python train.py --n_layer=8 --d_model=160 --n_head=5 --n_kv_head=5 --head_dim=32 --d_mlp=320 --vocab_size=4096 --activation="gelu" --norm="layernorm" --norm_place="pre" --norm_eps=1e-06 --positions="rope" --rope_base=10000.0 --rope_fraction=0.25 --qk_norm=false --attn_scale=0.177 --bias="none" --tie_embeddings=false --parallel_block=true --init="uniform" --init_std_qkv=0.0375 --init_std_o=0.0 --init_std_up=0.0375 --init_std_down=0.0 --optimizer="muon_variant" --lr=0.0101 --lr_mult_down=1.5 --beta1=0.95 --lr_head=0.00779 --grad_clip=1.0 --warmup_steps=200 --schedule="wsd" --decay_fraction=0.727 --decay_shape="linear" --final_lr_fraction=0.1 --batch_tokens=32768 --seq_len=256 --doc_mask=false --train_tokens=167200000 --steps=5103 --dataset="wikipedia_en"
Each number is 200 + 40 x the weight over its row's rms, rounded and kept within 0 to 999. Layers, rows and columns count from 0. The size before them is the row's rms in percent of the matrix's.

# layer 3 attention key, 160x160, rms 0.142, rows 46-63, columns 0-79
105,183,179,194,270,163,198,96,171,222,223,303,252,254,195,179,170,202,207,195,161,275,220,241,202,196,176,235,260,198,215,192,191,254,253,91,234,191,256,198,123,206,242,214,154,172,223,260,247,171,233,149,262,231,177,220,158,155,107,216,184,198,177,219,119,233,179,174,193,158,251,187,159,186,241,149,183,191,196,189,182
096,215,69,210,182,221,118,226,284,203,219,216,217,188,223,211,222,151,182,187,144,225,198,160,218,180,211,234,215,211,190,274,163,212,175,217,192,197,309,207,194,223,191,119,197,209,297,211,179,189,132,56,227,217,248,208,173,284,185,218,248,196,143,199,187,179,173,216,257,106,151,183,224,236,200,259,235,176,197,166,176
104,153,169,213,271,199,166,205,233,214,177,245,193,206,171,251,171,153,221,221,156,171,191,163,198,171,200,248,182,176,187,216,113,177,268,204,245,306,221,202,292,136,180,229,217,192,190,233,166,237,130,136,221,171,243,223,234,266,185,143,148,205,186,241,184,129,147,185,233,148,192,134,216,169,172,233,151,172,175,145,237
099,157,194,202,222,198,217,147,190,183,225,210,185,192,202,198,195,239,258,195,205,253,212,162,245,233,208,223,286,208,257,229,197,210,183,230,209,214,241,219,193,274,195,174,184,197,211,192,85,233,136,288,127,187,196,186,201,232,194,186,255,225,213,208,116,189,205,192,129,166,217,109,224,229,220,204,220,253,192,142,121
103,146,232,181,193,223,105,195,204,137,172,217,223,187,228,167,180,233,229,202,191,215,149,227,199,164,187,224,176,181,163,176,177,181,202,290,182,143,227,138,183,223,132,144,200,194,98,250,156,142,199,179,128,214,210,213,208,242,232,193,176,230,205,190,164,219,286,223,288,131,192,173,117,232,168,239,135,204,207,227,195
095,211,136,226,285,173,288,220,200,222,221,239,126,234,195,215,213,221,189,110,164,202,199,206,147,240,188,267,213,216,212,203,199,211,160,133,207,222,238,154,165,191,200,142,148,156,152,175,200,211,114,231,153,238,326,251,227,190,192,167,259,135,212,236,194,228,182,189,206,190,187,206,237,203,252,266,198,100,219,217,217
083,177,248,185,225,205,227,200,135,169,171,138,252,176,97,208,234,177,179,202,282,224,223,182,177,143,181,119,119,218,207,190,215,161,269,241,231,199,177,188,198,168,194,170,217,233,250,244,199,194,194,175,184,169,195,183,159,168,220,204,235,165,128,192,208,255,233,260,236,187,227,204,132,187,170,229,192,245,180,173,237
100,160,214,199,184,236,221,184,210,177,229,209,235,232,202,219,208,237,176,196,148,224,251,162,230,286,196,146,210,136,232,199,248,160,162,189,224,193,193,205,198,210,150,156,220,228,116,158,220,240,169,199,185,159,240,140,211,153,218,231,198,187,216,251,206,194,189,258,215,184,197,213,209,167,173,201,195,161,89,281,178
105,235,138,202,204,224,140,163,167,276,171,201,148,249,216,212,182,189,164,198,222,174,231,285,294,192,210,128,209,238,249,130,189,187,181,280,213,174,181,248,230,210,228,220,212,238,143,213,156,202,275,237,161,190,180,141,227,141,199,105,224,222,274,215,212,210,180,126,197,244,231,194,197,240,167,182,214,224,272,160,250
098,208,191,147,207,210,173,207,217,255,261,178,168,209,191,309,245,220,273,167,231,145,186,215,268,204,228,156,288,205,187,192,216,202,247,219,218,158,169,177,240,172,140,206,255,163,126,174,177,202,231,121,188,189,239,167,173,216,257,176,150,228,99,166,144,218,160,231,197,159,202,212,174,182,214,234,262,158,233,180,204
108,190,292,167,188,224,237,131,237,325,159,190,232,280,117,245,159,231,204,262,170,213,173,206,257,187,276,168,171,211,140,206,253,188,175,271,174,264,177,153,140,174,222,151,178,165,247,218,241,246,310,184,179,198,208,197,240,268,174,203,245,208,167,191,183,201,175,281,179,187,285,152,139,227,186,212,216,206,158,168,214
099,231,149,214,221,208,160,167,223,134,151,227,175,215,149,210,238,171,125,142,180,222,185,171,154,122,215,277,181,192,178,165,202,165,236,180,220,163,230,153,206,193,228,198,139,233,287,191,193,270,287,139,132,154,207,170,216,211,259,204,150,174,199,198,154,212,127,224,294,197,152,230,179,258,126,203,250,242,217,229,210
099,164,172,212,190,242,158,234,168,163,194,219,198,166,215,253,198,192,299,181,237,162,135,197,224,198,153,149,145,217,153,158,185,153,245,237,256,149,160,160,284,144,179,205,197,161,115,175,201,230,116,206,201,142,167,179,231,201,185,279,189,231,116,170,198,160,174,179,315,234,219,209,244,214,256,200,187,263,180,212,224
098,187,221,211,229,196,130,203,246,249,170,103,158,95,156,231,258,192,228,215,215,209,188,216,218,213,240,226,141,258,182,271,232,223,219,217,220,235,177,201,159,178,197,172,265,172,121,168,162,227,181,276,210,168,199,192,192,190,193,234,183,198,196,143,185,181,177,250,139,278,241,216,202,152,180,207,107,84,252,175,165
094,149,198,240,168,189,213,219,199,261,218,149,238,244,215,158,193,243,172,161,168,175,219,219,195,258,206,207,196,276,159,218,236,197,213,147,217,209,158,158,176,107,225,241,212,218,193,161,166,191,210,158,160,179,276,185,272,62,227,206,177,202,167,206,172,129,146,207,190,153,229,164,182,188,197,252,160,267,205,196,196
101,181,149,210,250,155,152,119,195,233,137,211,144,176,263,114,179,194,206,252,219,151,226,208,217,189,219,268,208,152,189,133,244,186,251,276,191,152,208,284,152,217,141,246,251,171,113,164,204,245,175,149,196,142,231,142,240,246,185,206,233,195,236,223,311,193,172,232,237,225,266,195,185,229,199,139,161,214,163,220,199
096,195,242,266,214,187,180,217,187,223,205,245,167,236,199,176,142,247,167,165,274,196,186,207,193,123,198,225,201,157,245,199,181,182,231,217,206,201,214,173,250,188,195,157,229,275,126,184,217,162,244,196,279,243,142,195,204,182,169,206,208,177,232,192,253,155,219,139,177,147,243,155,224,198,105,168,167,223,96,179,276
091,242,213,221,141,174,167,274,281,185,156,118,279,204,266,205,200,212,198,207,218,177,172,156,154,205,214,236,208,201,178,234,119,161,163,170,163,163,238,213,219,160,255,190,195,169,139,273,225,240,154,254,136,204,229,197,231,186,174,269,100,242,280,184,175,198,180,219,131,193,229,207,289,196,210,257,189,154,185,175,195
# layer 3 attention query, 160x160, rms 0.136, rows 47-63, columns 0-79
105,164,193,206,171,135,190,144,232,244,150,264,208,154,216,211,165,209,202,174,226,218,253,155,172,173,197,245,239,131,209,228,172,281,193,195,245,196,160,296,117,240,202,204,221,206,240,162,270,210,274,270,138,177,203,200,235,240,111,216,278,192,210,181,228,186,287,269,173,164,190,194,108,278,170,241,223,223,207,178,227
102,239,215,246,164,198,189,214,171,179,266,220,187,120,187,195,183,115,231,195,213,189,195,187,220,116,220,166,231,164,135,223,214,196,260,241,169,186,96,199,178,202,215,271,182,242,193,123,187,294,162,235,263,156,197,278,263,169,133,237,202,168,248,159,217,214,197,265,277,135,221,166,152,221,213,177,262,186,226,177,227
112,198,194,179,170,228,148,264,174,132,221,218,195,177,226,200,215,200,241,136,229,184,208,201,213,191,200,196,158,140,200,238,219,227,180,277,150,230,241,176,148,239,159,158,184,206,223,162,157,248,238,152,164,217,171,83,117,254,240,231,129,181,132,170,133,246,202,201,204,217,166,238,223,231,184,210,233,222,182,186,234
105,157,149,151,227,93,235,157,186,214,203,156,223,262,228,241,215,164,221,177,211,188,199,127,131,289,213,269,246,140,137,139,195,220,170,222,197,177,199,174,155,210,239,249,198,230,170,182,182,247,275,194,207,185,190,236,197,160,172,180,222,239,197,233,187,203,136,224,187,224,225,228,203,214,198,137,215,208,195,270,123
098,212,156,271,253,213,189,227,182,207,239,164,161,214,209,195,160,168,186,175,146,195,179,194,178,233,207,251,184,176,204,200,199,236,117,187,178,208,201,206,220,171,287,214,217,130,182,207,248,121,159,214,117,147,224,175,266,224,214,208,237,203,159,247,135,199,216,168,194,231,174,194,196,154,234,207,228,250,199,193,249
094,82,217,159,251,257,214,185,291,248,221,140,194,247,210,225,159,217,204,204,207,198,201,136,177,184,231,191,246,240,228,251,191,241,157,156,222,243,210,169,136,216,192,167,304,221,109,227,145,203,180,259,221,228,159,258,194,211,191,245,221,163,148,239,272,132,212,186,172,247,251,236,193,221,225,173,158,197,193,205,135
104,203,254,201,221,211,300,191,213,162,170,238,208,225,224,220,167,244,287,194,200,186,191,179,213,180,273,186,235,192,223,194,208,219,185,217,175,133,182,217,243,252,158,290,208,268,122,224,265,176,178,188,203,183,291,143,236,148,264,168,166,231,124,155,174,208,186,186,247,210,181,229,208,189,168,208,194,151,146,211,207
103,163,137,146,275,198,237,167,160,144,223,253,192,256,179,265,220,155,232,221,166,223,194,173,248,172,261,190,195,196,227,139,206,201,205,244,314,185,179,179,187,183,216,189,246,295,197,148,210,209,216,82,268,219,235,201,208,275,190,198,291,191,164,196,215,241,205,198,210,195,220,151,260,212,170,167,146,234,180,172,237
099,223,204,202,177,216,169,196,138,186,191,236,166,237,122,204,214,164,242,201,237,176,151,265,139,226,273,215,147,213,239,239,315,202,97,255,219,179,193,177,207,193,208,241,197,150,189,263,200,186,98,123,142,140,166,180,248,255,210,198,258,247,201,195,180,176,156,190,210,183,205,171,188,207,201,203,212,261,229,223,171
100,160,183,259,140,217,160,258,234,290,178,211,243,211,195,227,177,204,184,190,198,179,217,293,225,237,173,207,127,235,135,243,151,236,160,243,181,193,246,164,211,160,215,171,210,260,191,100,202,194,229,114,175,213,220,173,211,230,172,181,137,213,221,202,200,220,164,183,250,203,252,213,166,201,215,154,223,195,248,147,206
106,218,176,183,227,221,231,175,202,201,167,146,253,188,195,54,211,172,244,234,239,210,263,144,217,216,163,192,142,205,211,155,265,184,146,236,279,163,107,221,136,190,281,193,163,227,199,165,260,166,201,251,168,211,257,126,202,174,196,250,194,223,177,214,209,198,216,250,203,240,229,223,207,190,214,180,172,283,198,183,175
100,216,178,153,181,249,197,191,281,188,214,184,278,173,203,253,162,153,176,211,130,157,237,234,273,186,172,185,248,153,181,206,221,188,179,199,222,181,147,187,241,170,161,193,211,192,145,281,207,258,192,201,197,168,179,139,203,107,249,164,130,191,215,172,215,190,140,227,176,150,131,144,276,205,229,223,246,250,186,257,220
104,213,230,121,224,220,190,220,182,185,209,196,266,172,142,106,192,193,171,236,258,226,192,180,268,226,153,220,133,173,197,200,203,154,240,166,244,209,158,163,223,151,211,168,230,165,249,172,204,241,217,174,155,193,171,203,230,204,195,213,214,182,186,154,228,243,269,185,260,282,264,246,189,222,177,205,231,169,200,178,223
107,149,251,215,179,253,221,252,136,219,119,231,204,193,135,226,190,217,232,251,124,248,171,181,184,226,223,208,208,239,169,183,279,238,157,128,211,199,178,195,213,195,135,154,161,186,216,182,196,223,125,235,268,157,211,211,147,167,231,231,181,142,196,232,133,246,235,167,283,220,208,224,168,167,193,250,208,181,293,151,165
104,240,158,284,148,145,193,212,166,184,126,239,168,182,157,221,201,210,264,184,180,255,222,185,173,237,193,224,126,187,239,182,210,59,242,246,194,143,185,254,181,176,187,208,232,261,216,217,278,231,97,194,225,180,193,198,248,266,203,202,220,201,196,154,223,187,125,146,276,238,272,261,210,252,128,229,164,161,125,245,233
097,250,186,172,161,221,176,178,127,193,235,217,116,156,197,179,210,251,269,206,221,170,164,212,237,113,211,162,207,193,197,223,224,216,205,192,201,102,216,181,193,328,183,180,226,248,153,251,227,271,142,195,171,187,180,232,202,226,208,188,234,165,214,226,220,213,182,178,186,109,333,210,163,218,178,148,154,204,228,175,190
103,213,253,184,200,140,143,283,185,163,187,232,201,175,218,164,167,244,188,220,214,289,178,195,170,198,173,209,194,194,196,272,247,165,190,211,214,191,199,173,199,226,220,218,231,232,240,228,234,223,194,268,176,127,159,162,169,210,152,108,217,201,209,179,198,213,256,153,233,279,183,259,157,177,227,219,193,296,289,268,217
# layer 3 attention value, 160x160, rms 0.161, rows 32-58, columns 0-79
087,233,217,229,169,181,173,177,164,278,181,195,179,109,206,152,141,238,216,204,160,229,230,196,180,170,180,187,217,169,132,179,225,159,205,155,205,166,208,204,260,207,216,184,172,142,181,269,262,204,163,273,170,236,273,130,232,123,211,217,270,182,241,248,224,190,187,234,204,199,221,209,232,210,130,238,170,264,160,229,235
091,151,244,176,226,225,247,139,196,217,218,236,252,305,170,207,120,119,227,172,190,253,159,238,185,120,216,149,204,208,186,246,254,213,245,168,212,213,171,202,191,181,207,202,156,278,126,270,194,196,184,106,236,169,181,231,187,196,212,163,226,180,197,163,303,205,212,142,236,225,166,185,251,231,191,222,188,149,187,103,205
095,214,198,175,184,244,204,227,215,176,214,152,143,190,105,214,160,174,141,226,197,196,226,204,167,195,257,134,228,158,219,161,254,175,239,209,177,183,155,178,126,221,204,256,249,256,128,196,212,200,138,174,310,212,107,223,299,255,248,123,187,175,215,200,264,154,133,206,158,231,155,188,181,180,147,167,122,237,204,168,201
093,275,222,139,182,194,171,247,234,229,196,178,229,230,241,145,181,154,200,135,201,204,261,150,145,205,297,175,214,193,261,195,235,166,245,174,256,86,285,188,190,164,211,204,223,273,251,239,184,199,187,227,151,153,190,166,120,240,213,255,223,231,255,197,210,247,197,248,136,199,285,165,267,190,276,139,193,229,148,191,168
091,178,197,156,154,173,196,208,208,166,148,242,269,208,191,230,128,242,259,211,201,205,182,209,157,164,214,224,238,194,185,211,132,265,152,239,150,203,222,193,202,172,172,196,208,243,268,209,282,275,212,233,187,186,190,187,278,135,190,180,186,263,251,152,175,210,197,262,274,237,240,270,178,203,236,262,161,142,161,226,189
091,127,228,215,212,209,221,240,186,275,186,248,169,231,220,152,195,170,196,188,280,260,197,182,159,236,136,172,154,233,205,158,182,241,196,192,194,192,181,202,167,175,260,204,163,138,259,166,188,225,272,155,158,156,184,149,206,220,233,266,220,167,209,222,193,205,202,243,148,120,211,132,190,153,163,134,192,175,61,146,213
084,155,119,250,190,305,200,246,177,271,177,237,138,144,136,145,233,180,245,261,240,202,168,192,198,244,178,175,252,200,225,169,146,241,232,177,226,177,106,242,185,160,198,174,236,215,193,194,201,192,165,164,195,173,174,221,208,215,234,270,167,190,178,231,158,245,183,212,143,258,253,114,206,179,139,161,173,199,213,194,204
092,228,181,250,128,212,256,287,186,242,127,212,258,202,236,163,127,139,191,180,144,223,138,239,197,226,193,224,279,174,131,199,248,263,215,182,162,229,145,181,200,215,196,221,149,185,176,221,210,235,278,179,253,141,225,195,184,153,255,284,212,209,211,161,204,202,149,204,200,162,208,207,221,253,161,181,208,200,236,200,216
087,167,217,177,232,250,229,142,256,243,205,178,173,203,186,163,170,151,164,176,244,107,148,298,197,179,241,171,218,197,126,132,235,173,253,198,246,255,215,253,243,156,226,204,213,215,201,159,188,253,240,257,192,222,170,235,191,195,178,115,175,210,196,212,283,224,114,168,346,224,238,169,248,152,230,147,163,188,183,169,154
100,252,177,162,171,200,183,264,212,172,214,82,218,203,184,117,244,214,156,151,253,187,172,147,233,251,273,193,197,218,202,216,188,219,243,241,211,215,266,205,242,191,209,186,171,192,219,193,259,162,177,128,196,167,177,198,234,191,111,289,256,202,264,163,213,236,147,253,160,298,194,183,257,173,226,164,148,292,234,216,242
093,239,232,169,212,208,177,260,209,191,208,220,265,173,222,203,207,100,264,204,237,255,240,204,150,247,230,155,145,244,207,97,183,290,247,241,178,258,156,200,205,144,206,185,248,199,196,196,251,227,194,189,263,139,226,194,220,202,185,234,191,215,230,173,191,279,221,237,298,225,228,219,227,204,248,224,188,194,236,232,272
100,179,198,143,150,167,223,239,237,286,213,210,309,168,164,261,202,181,227,130,241,267,252,172,216,208,127,207,135,222,181,262,135,178,216,185,193,214,203,197,288,150,276,190,155,179,214,158,262,251,152,184,204,217,134,169,155,236,245,132,198,191,141,174,205,207,114,165,253,217,222,192,169,208,209,217,174,211,286,174,132
099,159,166,213,135,215,170,225,250,225,222,192,199,245,203,188,227,115,208,171,187,102,167,168,180,142,190,192,157,266,193,127,175,175,276,191,194,228,185,249,226,184,222,176,233,185,215,197,198,171,248,172,138,231,227,178,203,208,198,160,288,219,215,174,184,205,205,195,248,161,145,130,136,193,203,237,201,208,325,255,155
096,174,218,286,254,235,195,171,212,203,241,155,131,179,146,226,179,261,255,229,152,167,233,198,206,145,226,143,190,215,216,165,174,287,185,186,175,180,226,218,212,197,236,203,188,236,147,139,212,190,115,178,197,225,224,217,220,206,228,158,255,189,134,204,157,212,213,191,161,149,149,234,215,244,235,239,186,249,209,170,188
095,240,178,218,179,236,243,233,238,286,169,238,202,192,228,233,189,148,188,188,247,226,169,289,272,166,217,178,168,190,248,151,191,236,231,254,158,166,137,205,111,226,219,203,197,226,252,177,220,213,203,151,157,185,217,215,167,156,248,221,132,220,186,177,261,202,191,184,241,275,82,164,147,139,195,224,251,203,170,193,232
088,207,179,294,221,140,199,177,215,258,216,200,241,302,150,202,195,181,227,197,179,231,159,163,151,193,158,248,104,172,225,229,234,204,257,215,201,210,176,248,144,252,178,153,162,211,249,266,205,204,243,169,183,260,169,210,138,176,180,155,206,205,167,213,162,214,220,149,189,215,249,213,196,208,139,203,190,193,286,175,239
097,177,142,197,245,231,169,151,229,227,239,108,215,291,257,213,228,198,175,271,204,214,188,171,211,278,245,198,223,233,196,271,225,157,189,234,188,185,213,203,190,214,228,205,229,152,152,246,217,230,253,226,256,276,235,212,214,164,145,234,154,177,258,153,205,232,190,187,219,203,281,194,175,176,246,101,112,254,149,284,180
098,243,157,157,160,143,188,223,206,175,178,209,208,117,225,195,200,209,159,152,286,177,207,244,210,206,167,234,217,170,200,289,191,149,183,197,153,254,189,171,191,188,243,175,142,257,287,198,171,258,135,158,224,311,199,131,195,218,212,286,301,159,213,192,218,141,154,251,178,165,251,213,210,169,178,183,145,177,238,156,174
092,187,190,229,201,180,289,191,179,209,251,193,145,291,109,201,265,200,184,294,203,201,167,232,229,237,208,208,238,236,227,257,318,259,185,156,170,232,249,239,167,241,241,194,202,194,147,218,193,193,219,313,178,243,227,166,254,187,178,196,202,142,171,158,182,203,167,158,222,199,132,156,243,174,220,254,252,219,220,216,181
096,152,226,178,199,152,164,241,182,243,226,268,174,215,166,230,213,285,217,118,151,225,177,236,186,213,144,212,210,231,212,230,221,175,283,138,231,223,197,158,237,195,233,232,157,256,222,284,204,172,163,271,232,185,144,213,195,208,221,200,222,245,207,179,103,166,214,226,89,222,256,203,196,157,341,231,168,176,188,248,150
091,177,179,144,240,155,142,200,158,221,174,203,260,193,182,211,201,183,205,180,173,220,138,197,180,191,242,234,180,185,201,231,187,166,205,132,126,241,193,224,135,176,206,237,142,134,234,139,215,179,218,227,204,209,137,218,187,201,213,265,189,191,241,169,153,180,233,177,223,211,194,121,246,319,239,283,229,206,120,213,173
101,189,205,215,169,219,194,194,145,151,161,149,225,239,212,218,110,159,182,171,197,223,184,225,142,208,197,211,142,191,241,102,182,157,206,237,221,179,108,164,250,218,244,163,203,195,195,178,193,178,127,193,246,188,223,186,164,191,248,157,147,173,185,230,248,258,187,247,293,248,148,301,209,228,174,227,175,182,165,239,217
089,205,216,264,211,151,204,270,221,200,236,219,188,215,247,243,154,182,116,165,231,165,185,197,193,142,178,166,158,207,201,145,154,143,245,183,197,166,166,178,171,173,246,188,174,310,220,224,273,152,193,135,205,175,235,223,238,217,213,150,189,146,217,235,163,179,221,217,244,191,136,254,223,112,184,289,243,188,215,221,211
083,218,232,255,284,172,298,298,222,245,223,212,190,247,223,201,159,162,210,215,186,197,168,204,178,165,174,213,140,174,139,238,174,238,182,169,194,236,172,132,224,129,169,199,236,218,117,226,225,172,199,132,256,150,199,250,213,238,197,184,136,142,184,212,180,250,168,215,225,140,243,183,213,172,167,207,174,227,149,114,183
097,212,130,219,146,204,93,247,210,153,228,102,202,116,205,145,209,85,240,223,236,213,137,205,192,192,151,131,179,243,157,173,270,205,231,223,204,207,210,223,159,205,154,184,228,163,203,238,136,100,206,216,195,215,219,228,181,207,259,220,158,230,157,183,268,194,219,265,230,191,149,247,228,159,150,233,230,151,240,134,210
085,236,160,158,206,203,163,219,209,174,189,144,178,175,195,155,193,208,213,238,175,265,163,236,216,239,143,297,226,184,192,129,226,171,237,192,203,168,220,138,241,134,183,233,221,197,145,201,179,197,115,97,271,194,141,145,247,175,185,219,221,172,234,207,180,195,238,245,285,193,193,254,227,176,167,115,142,210,266,165,195
091,289,178,200,150,203,157,279,251,195,196,185,172,178,233,263,194,216,198,159,178,132,257,197,193,210,184,212,187,175,257,224,145,251,218,165,205,216,223,155,210,163,209,176,248,268,277,223,138,278,156,177,221,220,200,226,130,194,199,163,138,197,214,172,244,250,209,184,196,175,269,141,148,219,185,271,225,157,157,229,153
# layer 3 attention output (transposed), 160x160, rms 0.149, rows 32-57, columns 0-79
089,192,159,167,192,159,202,171,180,182,187,164,140,202,161,242,156,139,169,241,185,167,173,209,239,174,208,164,215,243,255,151,207,229,246,220,238,236,180,249,168,219,203,202,245,232,142,201,156,100,278,167,198,219,222,209,270,162,248,260,159,150,256,211,206,128,211,121,184,177,167,204,161,248,247,257,227,196,249,173,223
096,228,217,268,160,214,159,228,144,198,278,155,180,196,265,225,184,206,142,219,195,168,169,182,255,247,132,212,176,151,218,248,233,173,155,196,244,190,234,238,140,218,262,172,180,171,214,146,226,152,192,250,204,203,220,188,244,165,137,199,232,256,158,279,177,228,155,188,204,144,229,268,117,217,144,247,202,148,187,178,154
101,301,234,237,176,204,223,185,118,183,183,171,195,235,287,143,182,242,148,162,179,150,145,235,227,187,159,250,182,193,184,235,227,203,189,183,170,223,174,169,284,210,195,132,121,102,193,75,225,126,232,204,146,174,239,193,193,145,252,185,138,272,210,213,226,213,205,167,204,210,198,152,203,187,122,168,218,244,251,206,232
100,182,199,135,168,179,206,245,227,240,144,191,172,175,169,197,191,285,205,122,264,188,180,218,282,258,216,223,226,302,170,203,210,186,233,286,231,219,256,110,161,198,195,183,182,185,302,95,208,227,220,214,178,164,211,185,251,222,144,204,253,254,151,308,232,165,275,200,248,216,214,193,183,188,179,175,172,159,257,189,235
092,187,263,238,169,235,175,215,224,179,254,276,200,153,215,179,237,160,207,220,120,228,269,222,295,206,182,232,196,245,226,277,178,183,191,152,217,190,221,245,191,216,216,145,175,214,129,270,207,220,247,160,216,304,189,175,154,181,229,222,145,188,187,232,185,237,187,215,110,179,275,160,247,168,224,238,263,261,160,186,173
095,200,134,194,144,161,226,214,199,216,211,158,209,205,196,177,220,239,176,151,240,221,178,208,295,146,302,221,301,197,199,207,117,173,243,217,190,194,217,221,146,209,132,183,241,271,212,218,234,242,182,205,205,194,182,220,187,260,154,129,203,255,185,197,168,261,153,135,183,258,182,162,195,289,135,198,213,197,200,233,207
089,230,131,225,243,190,190,165,281,146,266,183,167,234,185,237,190,213,214,151,178,152,138,222,203,160,235,212,244,211,164,205,214,198,238,257,176,176,246,158,239,146,221,198,143,240,206,215,194,209,251,221,140,186,149,180,218,167,173,221,221,248,210,200,151,70,130,159,214,237,230,269,200,201,210,160,254,238,175,172,233
100,207,180,190,187,281,211,238,226,104,205,205,225,160,165,219,240,220,241,177,195,189,198,233,123,216,136,190,216,245,139,166,149,206,153,170,229,258,221,238,218,202,195,160,230,270,210,200,164,236,229,149,226,271,174,156,193,160,142,91,201,224,209,257,209,153,201,180,203,181,154,188,251,294,175,213,186,119,154,171,114
092,259,127,209,188,165,152,206,188,194,157,148,238,245,231,174,211,226,159,218,130,249,212,145,237,251,203,200,183,147,171,259,153,237,155,159,182,156,113,202,210,262,208,166,208,192,190,131,255,142,281,144,108,229,144,201,131,156,232,190,240,234,105,188,171,167,200,214,172,202,189,269,193,195,201,164,156,158,190,184,159
107,227,221,198,224,203,187,193,153,179,139,189,226,219,230,196,130,161,224,252,170,292,231,213,177,201,186,148,175,234,209,228,183,248,206,253,233,210,205,168,198,191,291,159,218,225,201,209,182,262,214,197,184,267,224,203,259,203,153,217,228,223,236,207,200,182,204,206,209,178,269,151,95,179,140,147,182,155,159,229,142
106,162,209,218,178,175,100,226,223,244,179,206,167,160,248,157,185,244,212,151,213,192,230,202,240,181,232,295,173,213,201,247,193,231,131,229,163,236,279,204,177,293,271,148,148,266,203,118,149,175,261,152,185,269,220,106,152,187,222,171,180,146,213,206,171,204,235,212,175,200,169,293,146,152,178,196,220,240,198,117,204
097,211,204,229,149,198,175,269,257,200,161,169,181,298,253,216,280,202,185,148,129,182,222,149,246,250,240,200,225,150,246,186,209,175,239,199,232,174,210,264,184,262,205,159,253,197,179,151,167,249,234,220,181,163,287,117,181,203,207,240,150,174,192,179,149,156,180,177,179,149,181,236,285,225,177,221,181,178,115,128,192
095,216,104,264,238,240,185,183,199,154,169,182,261,184,194,130,203,119,232,159,200,215,169,179,240,189,200,227,183,223,167,274,133,215,213,205,155,214,222,156,284,140,216,268,232,167,230,229,145,224,200,238,221,245,186,165,273,192,205,295,243,215,149,163,213,278,243,238,233,203,153,240,190,201,153,238,147,186,172,182,237
103,251,169,169,201,186,210,134,193,155,204,161,181,211,256,68,255,234,179,188,227,237,214,211,138,173,155,218,200,180,214,205,194,201,247,234,190,198,215,196,164,195,164,207,261,208,235,312,203,159,222,223,248,190,185,196,195,185,252,184,236,241,212,124,283,225,247,268,268,204,191,138,236,178,276,188,203,211,210,280,250
092,204,224,191,204,153,154,166,279,150,170,161,170,236,252,187,225,163,219,281,146,136,168,193,192,198,212,200,225,199,157,241,228,159,180,179,200,261,251,221,222,165,223,183,185,202,227,134,150,224,200,141,268,196,161,64,168,148,225,209,224,155,181,218,179,258,200,194,182,115,316,195,193,195,229,228,175,149,220,190,227
091,226,282,209,230,187,167,162,166,212,192,194,198,163,180,203,161,160,192,234,196,215,230,165,222,143,254,210,238,188,162,283,195,276,185,224,241,103,209,198,186,149,220,217,214,202,232,142,238,204,229,242,218,123,235,147,254,165,254,163,214,229,190,171,193,201,211,185,141,169,135,167,221,267,187,154,183,169,108,233,191
106,210,161,213,155,199,247,211,178,167,202,189,227,244,249,218,202,213,124,209,208,171,175,227,154,242,178,231,106,175,209,181,168,189,172,217,156,195,198,219,126,197,193,220,139,175,244,187,179,194,175,183,200,245,201,279,199,129,176,187,179,167,222,258,264,174,233,174,175,192,202,282,191,181,270,133,255,199,185,216,184
097,250,228,221,174,184,240,196,213,225,177,166,184,260,268,172,212,217,187,173,165,208,148,203,237,140,188,164,212,237,241,129,200,154,189,206,264,221,187,154,110,166,163,237,222,169,145,222,185,173,174,221,140,155,290,204,126,169,150,147,209,205,166,220,222,194,168,241,268,185,208,207,157,178,247,281,210,165,196,130,223
095,206,211,202,232,201,202,172,181,192,221,268,228,203,248,174,132,211,184,170,169,256,180,176,190,228,202,156,232,258,154,137,144,162,189,231,178,215,111,223,228,205,201,218,131,204,241,204,248,142,154,212,272,252,181,292,187,191,215,228,160,236,190,213,204,110,133,280,166,176,250,239,183,105,137,260,269,238,225,178,205
103,169,211,230,177,164,194,211,212,210,115,297,227,173,182,206,198,153,171,165,201,212,284,177,248,200,265,194,180,206,202,198,142,241,207,207,190,150,229,224,223,186,283,183,158,233,239,181,231,215,222,238,172,157,258,346,189,242,190,192,169,213,242,206,287,199,196,159,245,201,213,126,236,250,194,232,176,278,165,165,170
103,204,186,235,233,191,188,128,247,214,223,191,187,250,178,250,237,225,152,260,218,168,168,188,124,227,200,231,212,253,174,141,208,215,225,127,213,200,122,259,202,178,231,199,170,193,211,182,160,253,237,234,263,202,209,283,245,240,247,133,250,203,162,143,294,207,163,272,99,184,227,196,74,172,182,174,191,181,211,81,130
103,202,226,259,133,258,188,229,258,201,247,272,237,151,175,215,244,233,252,180,195,228,238,253,323,238,161,255,181,222,171,126,184,274,192,215,195,247,252,217,208,132,171,173,141,145,183,178,199,164,122,104,226,189,230,169,201,189,248,229,198,144,256,106,147,130,160,176,267,195,179,221,129,202,192,252,240,189,211,221,290
089,195,284,176,160,211,241,164,205,197,189,189,210,228,170,199,181,219,176,224,171,203,237,200,225,214,192,269,169,164,162,297,216,180,218,241,156,177,240,206,151,177,256,293,181,212,172,220,86,166,234,221,106,190,186,177,182,196,244,181,254,265,215,103,205,234,146,146,203,182,173,197,200,250,219,248,181,210,269,211,271
089,164,173,131,150,282,156,218,239,197,159,261,194,222,172,165,255,159,153,243,204,211,260,159,269,259,132,122,259,258,237,184,158,202,233,209,202,203,193,239,201,279,222,281,212,257,244,176,171,172,220,204,142,245,186,157,199,141,217,160,246,197,183,162,117,132,186,159,158,203,196,223,205,191,228,182,217,231,167,220,137
101,270,227,216,210,151,212,204,165,250,181,245,198,173,174,211,110,184,232,209,172,174,244,223,212,195,214,232,260,173,144,236,158,122,252,137,186,229,181,160,178,210,181,168,183,178,261,154,212,203,190,159,184,221,236,110,173,150,180,274,222,218,206,227,166,186,206,230,249,185,209,182,161,200,159,309,194,182,166,172,242
086,209,203,189,239,219,229,231,241,220,180,266,187,266,208,122,168,255,199,206,224,161,188,219,172,273,180,157,228,188,186,198,136,220,227,209,148,200,241,209,194,236,208,139,219,244,221,165,201,252,283,151,243,196,184,195,164,159,179,196,86,258,194,238,193,176,178,174,111,181,163,161,157,279,166,235,195,185,172,233,211